Weights of a small GPT-style language model, trained from scratch on English Wikipedia: 4.13M parameters.
Each number is 500 + 50 x the weight over its row's rms, rounded and kept within 0 to 999. Layers, rows and columns count from 0. Numbers have three digits each. The size before them is the row's rms in percent of the matrix's.

# layer 11 attention key, 32x128, rms 0.167, rows 0-31, columns 0-31
055:471476582453509537507559552579472451491546472426439454438501493457514591467482533535452573518491
051:471495422453476537431477534585462511483496434453612562550462547537532495507494559398519475461494
046:548496532425516562482534547548479554546443440369521507466442539561593481440384572428425445478428
042:538501463508421510489477583553555515526522526529596486494519595508519491492443548530442465377546
061:505484457485438524468542371545335499509490473500496448495488513519499587492520578561465490467467
073:505463464504563456460361557496553484456468472519550509491596464598504484446495403525501494544515
081:487537389593451551500544573501438356466483474581571519543515491511443510529525517560530530405504
067:484527605520501446493564476428528516434494455473433450504511391563412579396511498497444478581471
096:488500370480513551526493628587477474508515538498517526525540513462534427590450592467582567498608
130:515470527485504555490548413439475531577477510559521477509433511413548553571556437583438481482420
131:514520539548569507418422460466537561499502456508498536603466470458494507431487418440457536514528
132:538474526604460509480518561467588442439541461488524467501537553557505448556534471485498533528425
130:359456597477522454408585460544565477552592474490506575481522516582459510548480471542550470469499
138:539597497545588490525551514469428469502465509567446515465544680544558502510555466435532609520520
124:488550488564444470493591526585492431490432550473526475471479438544531523452572537531530461572541
134:533497514483421635488604547476501490534495590456519511481456496470430498417512484489410521522501
046:482444535514468533507510535553524634512517530547456508378612514491495546530562478542506450428483
038:509438595469484561427393566487503588391492477448581485531445557527505543463513588381499459476464
042:485459685433546539475476538495436552442441421484516542483550513562670601474558530402579446477513
047:510508549488517513530460506540386570495496537439469605487476580498468431463494389429460446478504
052:509440559492541545619486576469488489481430514433525505405501455537548485533630498585460415512546
075:445534524528475468503523421496450444482523448429499355495475522467420533459512510539441470443474
064:509519478426538607506494450490418524545554537483511600497589488663573561605636566461466436502556
099:482453502490507482456487530550521488598489529561410516538468440526558521371512505474593487477541
113:515584514512499507489470494508524456397522464447601516446530551547419435644456511468468489546488
122:494467448543476424534455508468462611504511459493476440583538487511488592407473517559479515467442
126:484497460353532525413468450432540544495444491512446504452449454472495523502443567581476468509393
125:543579548514417411477490485435415497518510492459592457486578544459537568505454517520492435553596
132:535504482449500449443497521541476485394504502491574539533556446517544518548578407512509482487409
134:534616502481586446452531558520509549543548481451508329500482455500472521584569525470568463451493
137:682485446523519478449471531465480447469539453493454628455491516506420527540503502564634542540466
131:521534443408547498498397502581486574554486536571503480424436405502547452481453527494440532511469